{
  "n_layer": 12,
  "d_model": 320,
  "n_head": 10,
  "n_kv_head": 10,
  "head_dim": 32,
  "d_mlp": 1280,
  "vocab_size": 8192,
  "activation": "tanh_gelu",
  "norm": "layernorm",
  "norm_place": "pre",
  "norm_eps": 1e-05,
  "positions": "learned",
  "qk_norm": false,
  "attn_scale": 0.177,
  "bias": "all",
  "tie_embeddings": true,
  "parallel_block": false,
  "init": "trunc",
  "init_std_qkv": 0.0198,
  "init_std_o": 0.0198,
  "init_std_up": 0.0198,
  "init_std_down": 0.0198,
  "optimizer": "soap_variant",
  "lr": 0.00281,
  "beta1": 0.95,
  "beta2": 0.98,
  "weight_decay": 0.056,
  "lr_head": 0.0121,
  "warmup_steps": 200,
  "schedule": "cos",
  "final_lr_fraction": 0.03,
  "batch_tokens": 131072,
  "seq_len": 512,
  "doc_mask": true,
  "train_tokens": 545700000,
  "steps": 4164,
  "dataset": "wikipedia_en"
}
Each number is 128 + 24 x the weight over its row's rms, rounded and kept within 0 to 255. Layers, rows and columns count from 0. Numbers have three digits each. The size before them is the row's rms in percent of the matrix's.

# layer 2 MLP up, 1280x320, rms 0.102, rows 1245-1279, columns 0-79
099:108107121134117154122151105120079100131095141131148105131137092143127146099127094118143177130138112135128138091132081153116107197124086129148124103080139136131114096110129088148097106156122115150121146119131119124089135120102113120134107143
100:137133143093105092145151163113108108110113125134097127103116128139109101142134187133152152130158107115131110114166141147120101156136141087150134096118126108077143096147106150107131162097136132135147104088125131146105124119178132062104087125
101:110151162119156162121062123127141125147122128173098094114135142193171130139116129128104145118109172116107126091133157130114124119146121152130108105148150126134146090145157140123092123116136130098120066139106124166151176098121156099143150111
088:111104136137137109119156100168119145105132137197074133128058138132158131178112140132127119122150111109171132121112100088125090161155106134109134119135117166138114100151133185076131127100141131115113151148085107119148100137120111128122097146
097:078155141173125133140147158134143114139117166123152105142129110086152105090141087141099132115092124163127125138108161131128145158114079136157124146132148131127115122180174088122113087146123137183091167160106167117146148127073091129101121109
080:090108116126105129104147147123111111155119140114116122121158129131080127147132119098098135146144120108100124115141138126114122126145116084148105124155168106088153122135107109106105144121075124154135138121087128120082150123131155107160164091
106:169139103157108131141116109104123143092112136103169076123099135157118171151148115169127106149109088124127133160130132207095108134143131129180102125114151185124147135163154075105117127085109117133178159154147121127125141132151104103144125089
094:140165164126143107149131134059110139149128088106115121110126131137076141106098147100149145128128144120121115149115134131138065130135101113108115142113132115119138151127163139125094125116123139122162143138138136121112138103173095144078143113
091:144104144138166102164111080098109153096147095140117147143141109124142089116156106144152096106107150115115143144112115138165100133100129140129171141132141117095139144124138129126101105120112158098136088124158145115079105146122140132146104105
109:100075097187165103117157094119156115122106159123112121135139132129151149139095107096146143110125170126112107125152115132135205104127112129154101133137132129150165119153125141140084110129139081134094135116102148122151128186098096115144120148
112:097127154110113114093096164100109106149107117160083131114125130108120134138144126130080138134146113171129151175109114091120113163118136111151110160129170139146114105123111143118086121142114152144155136127094151115161128120133165139120101131
093:152160142104125153175188100118109131081095143139154099135149126093134116096151114129108134126125154129116121177117132156120212109138132148124128167110114120124135165171107128117152097164102112085114140107157120165125204115165150125126137122
095:113157114112120122129193096141156145102144166104162133110093114168132155107097132177152138118125106131163117147102115155154071148158151134121131138149116099177134129109077130114130172115123195114103133090113093140119118102138143109167130115
109:153115105134093100133110138139133107167104140161135115133140111170158152106082104127108161144160140110130095101108094113135077151140127126198138135148149146145092132115140148134122109127098135157087121122110100116113147156126154178121145116
104:078114121140137113097107163126111136113113166131126131123096111097146081109114137090195153133164123184142150069130161082129145142157165147148129099131089146145137167115137114120127148094131101116137110145104138155102057151088094140114117126
099:148112088138145120110130134142131119148170164124129144169092080167103087152125118132115139108160130105160084154124077137122144071142133149141109141093121109120142153141124132137146092107131113092110097104094123118111084142096132120089155105
092:156124086068174131132151123122119154149101167136171151131123138101118129106146185157085128115113119096133165100074109118115142143074148096158146126172092127148097095147142147093160124170124092183124124108117115160078104120103115138111093160
097:121119154151171092118184131129149126079110159147154152144123131118107179159125138106129088127106129130156083114164140119122103141079094125146139169115132139124113125128153132121106133152138140151112109133086143131109109118136120103055110143
104:174121121137144129164167104122122112123109143117119128134133111131121100131140155112116086072169075193127129165160121138145155167166110112110144140104176153155129152168139151089111203148148109128138138133160145169107132112122086144130114122
082:133092107144157080141152148131135111133091125109158091135117130176118139139142131162138151139077094087127098111141141079133092093141135176123135160114148075158139132160102134155118114117133126094159139187120134170136100134097120147074098144
084:155119141154120130143134134105080098111106140116123134107149137136158118128132124140115137126105108139135140111086068134104099112119116074114096168091126133127124153132096140155158100139126134160116102150130125137097119130172123089077115146
098:112130119144134127155085123079129108105146144147130167117180121124121118130137141167137166157119135156153106124103084191104133128147101127123135116123152126144129058123138094115128118112112098144123117105137118133113121113183139182114093103
098:150122133133129125125114128135151136120123134090131130124136122081138138097119108176170162118138125154143129105109082113127086111102123154152117099152139132166137160134134101119111159094153116148134128139110131123118146107146112145197108121
110:139111100127118117149132128149123131145144113099107157152141149137129118129131113116103140126142123115147165130156114128123141169135131106167140145144118097132108152088070122174127137116133099154124141175160124085072091126147114126164130143
108:161141134149115201124075149134070130093161132175132101146100141042087118099108091152124143132160115099158165145112146153139100159082115126107124139107137133129127159135125147144151155145079102130119070077138113119125115104142146141116118123
104:156124128144136109114096146128114113106139128149125124101091155098137112135144146102133158182189122148145113146119144090112117133159130123165162120135137118162119126123150115140138123113111133106130116154189175127108092127148100114136125125
098:140131160147096152140106103112143195094088123154149129118121157113103086162083094148141155148161095126130123126108092134167101182142125152102145158090148124131105122127134093098099121108108135144165114141106134115157135137169132112154103134
097:110116128132140125140134130093116137170164124144171154091109166129135124132101124155117137151097133128110164123106116121117087117148107122173131129122103161152098104139156116077130110110136085146164133104121154119118149100142161096152155077
099:119138157154095136171084112112139093174114131125149130158160131154133171100156108156137143168132125103108086115119114118120117124118158083082111116142103132120116097144110086124091136092087073142140099101098138106093148159106158111140109122
117:117103071157107094157134093153111108139070086102142141128118134144147135120154116134150100098110108134131107132129142127129123137104144133146136154179136134119159159118114110123131138152158161076107130098133128173136135136125156102138104158
110:141137116097126123088128139144113144088098140099112083111116158162119117111127134148133116152160118160134095126117133106128120144109129139088093110117165111188140109124073158111107118144121185157153165137153145122110113201151106151177122104
099:135149139105134143103100120107087137116165166095131110121079130146170116064091121155119159116095116118129140110157147144102120165131153117185087127118148109141151132116152114127157101164148151120162150116125144129154143148122119162110113112
092:081110185110106150153101140069162125155127140154126158103144129146108147128096104140147134147128157125109125103105104118121078136110132152083111163130048104127184125151165106123121098128125160139133125112096114121144099113133135138155116161
095:129137109146115108151144110111142136147160158134150118114143147149070173152108124141131164134140099100139124114125148154119111190099139132127106104152123138119104133170132124140097104127099106104109100147153119092151127139157138168133134109
102:153147141189126094103114130125160158121141156153123108120084130107128158129078101128099098057069119130192082115146101109191108143098162131166107087119135111123087111129137110129165139191142126136139130157132101089146109140133123112107062104
# layer 2 MLP down (transposed), 1280x320, rms 0.0933, rows 1245-1279, columns 0-79
096:127103133128111155103124185138161125111153101133127106097112150153104096098132156128122127082096178112099163116137163095127092137165133137152120116154108114126132136165133105127172123107123162128097104140138099116137103116113155160131146126
093:127125141119113170103113141128135121131107133131153143156091153090160144094101106168100124150124104115151150111099153128141160132085131131128114141158144145152131126094150122127130088092143150101124115153138121163115122163101108172120110107
098:142129129073157117127156126121133105074100166045158147101120142110091112123119165128158156145140119122125155140124141143120145138095133116082130087121102145104134125132130085148126137153117110095173156119159096132117110141137112155155124190
091:143188115110122164145105117118141137138106138085188126128152124113131116084133134156118117141110154128087119125129172177116128121122146119136146142114163073139101137121103085189141129100103140124161071139143168120137146123115118150115163116
094:114097127055120081150105093103112170114159125087109128114119154167138128102123156119140136105150120098111147128142154129115114118124142150129136159106114153182123138049152167114137092116102095143125109123129104133097091165197152153162188174
092:145126102151134121134146119124125149089148121084151120138108152150193133062130125140147094145112165146131111142092132146093073097141137193113127107095114127130080144099134128155110132110094153103192098097137116153110101138151135180110154114
117:134089148165108135125111133140170088133111047162083133137131141121147158146111115149105131171129104100125101144117123120156113123137162140114075156118121139127147138125112118131137097059127092131135094106149130148125101103144112098143090105
099:074105089149146141119128123143158125131070150109121110104121105107170131125157125105137127149130128171136142083083143120152160113162155123151161122104130130194145151159127105137111105118133105093093124136156154131111113184087111124126162175
103:137104101115156111134152146138144145140108121140178154178122115090105123102121154127116094099126126161121086116136201130097116104132103120097133157126101110136085121108142123160177166158133163153113197122091168105141172121092132091108127128
113:136176127103136089116122158118091133118110139110070130113123125111086082132109120091099124093083102143161138155181105117110117096115105141105149144113094148103112152142155131119156134112112143118144101155103133106106130132134109122142096117
113:148111119128140168113164097148124145186130099119160120108120130115121113121168113152175072122137139128134124177142123162116132099141142125148113120100136113131141130144146111127128091142077110158134161190115134105081168142111090104157106083
090:129128138109125143102136145124168135169152117091116158118152100150132161139149093141116149152107100103134111109140127107150104136121151082131104085143114121142156111102143110141119156074109154170126125138109100130147052164110123157152092152
095:146115113124140107112115159119115152156103110119111100085140136080150106154172146130100147149094146138118125135159137057081130135132145128141134092109138139096157139149150100143120090127118097134118130123150147128142122129152139147096156130
110:106115202142152095113106132158162140119128134147158108155133158122136097117136121136124085125129155155143098142110122141151123118161108132079111155128132099110142146150109130143106117149102144109136127102140142143158121119116154120140142128
102:174130151144146143136147138136111113073166116128124129129146147109089175173148111147092090132087124114131096158130100149145142106117103142146142160107166084138132136107120098144121128138119140148088143107127123135126138111126136115143135103
123:095137127174146126126159147074150173167104090126123122100152151103173202142151125099124139136127088105142148178119121138181141085153161129142132177107133113129124137169127099151148127088164125129133117122156133135119119153118157123122113121
087:120130167187077128130078154129144136107140094144080073136152098134171114161113096076152136117129119127153140140156125142158104125144148127154088090141142121123137132112114149173106148106171121088140107118150104127159151119119180097178124115
099:105092108106115125138117134127149132133161113099162117097122128190147101107141143143155143111178107129111169128095115122151127158181129160106104100129127135130145144148114113121119147122136132138149131131137107120147156161127122163174140112
105:154111110076164124125173166130137133118141116128085124107155140120114092147101099106088158128115186086181166135129107135113169109107170141139150149117097093144142125144151125133145119138093137162099155155112141113124123131170121085114130129
089:078165145103107160127104117129125137121156143138121160163111103080168142135136115118121105110176141168127113158124105140120152166120121110131128123140139134087121136102172122118135120128133133182136105076140114134113157130128111092167118108
093:120099120080139072123151108156207124170148114122126108106156096144141116168113138100110112110118097100093136118151161180149113141138135155139096120133091090144137160103152098118131099149149135099131132118122144123115135091109178167131172136
101:122122154118150155137151160142174120179090100122052103144108131106145112139127092140177127102121123109139169142102188147144100094154122115097138124152123145112157187144136158158129141139160145110099152158116124104136072146132150088138156167
100:139135119144114130126146161133104115100152132143146103088104145159136131131111096076124080117127155123110139166155145105115133120133072113104120177132129119120140143159131120164117132152115110098162122150155112146144086112109088102109153160
097:142101134137085143109167103102132134102119136154130086100115079132110112126155146127183121154115157153108101106142153133092127109108122123153115103147117187121119125116140179118109137161156145096159141120111140153139127146075133118094142132
094:079132109129148070133127079142157116170102133096116140147147088169192155155121140097098150137089153142118102108121118120114149091183139143132137089140109141167193086116137113105116107109177131107120147147116131118113115171099107093142132140
110:142132143139141156122116139119110145127131166159092128125131087103126120159126105139128153138111128113134119173146126148111178143112142182083103170137119111155178097106185146136097158135154113123116106106079122090140072158120107104117153146
101:117125107150071152122130163118144125132116201138140151171123114101132122135145115139118135122147136127137123094128169129102138119122135140127130143143083120152173127085160162101075153144119130118087146180082143172136165146145164125085097118
100:116150130153129159146130119124128165135127155119128118155083086144142123139116112143183148100097139112177100098163127117113153131147155091119140129141169120137143096130121069144149147146088123088086139117152161158155113149110115105164129111
098:134159108086119078080176138146121157125166139157114134128106152109115106164092153102159120158123117156136169112113131119117157151153142146161150141115145149156141163114115144164139103149128165151126143143123139164171106081129144145122116110
110:135150179130141115142096180124152163140167133157120083144097094095166120135104141113078149157129150103114163131100113101141137153136089094117137137115150121145092101125106158125128116133108107125146112169111133127116115138119108113130107111
107:173096129162113118153104122118121090133160120125128140126112098102103179127091115123090123139086137104141152165119108157144111142100124145152127135133101170086140127109183073125099134103132105077084140122125118128110150070143160127109124148
091:157108134148103141086126163153149142178084098167128153158138073092092102166112117095125122116142115111147123155142115086150147104099063150122124124143133085099132114120131135139095110128130127126038102123144132149102122124160124081158127131
108:149122072127152137116117156101140133107135172102138120149094128137122127107144135161119136124114137104079118142144091102148122094115135152207144110135164108119125156147105102141127178162135109120136152132178111157135119156161116133117114096
100:115150129087128123156148140154114155094071079130128186132105131154191109114133150116118115104135131128097123131122134150137154119143110134099126089110150119104156132082125120136216136118137096171152111144132129113113156130111098134110153163
102:114108157124150130130149127094109131149146104116151114160149124158162128134173148116154150120155138114081151172077129154117147108133111132116108114161160152120108156155095203082098135114171110107145135119099150124125124129163169142142156143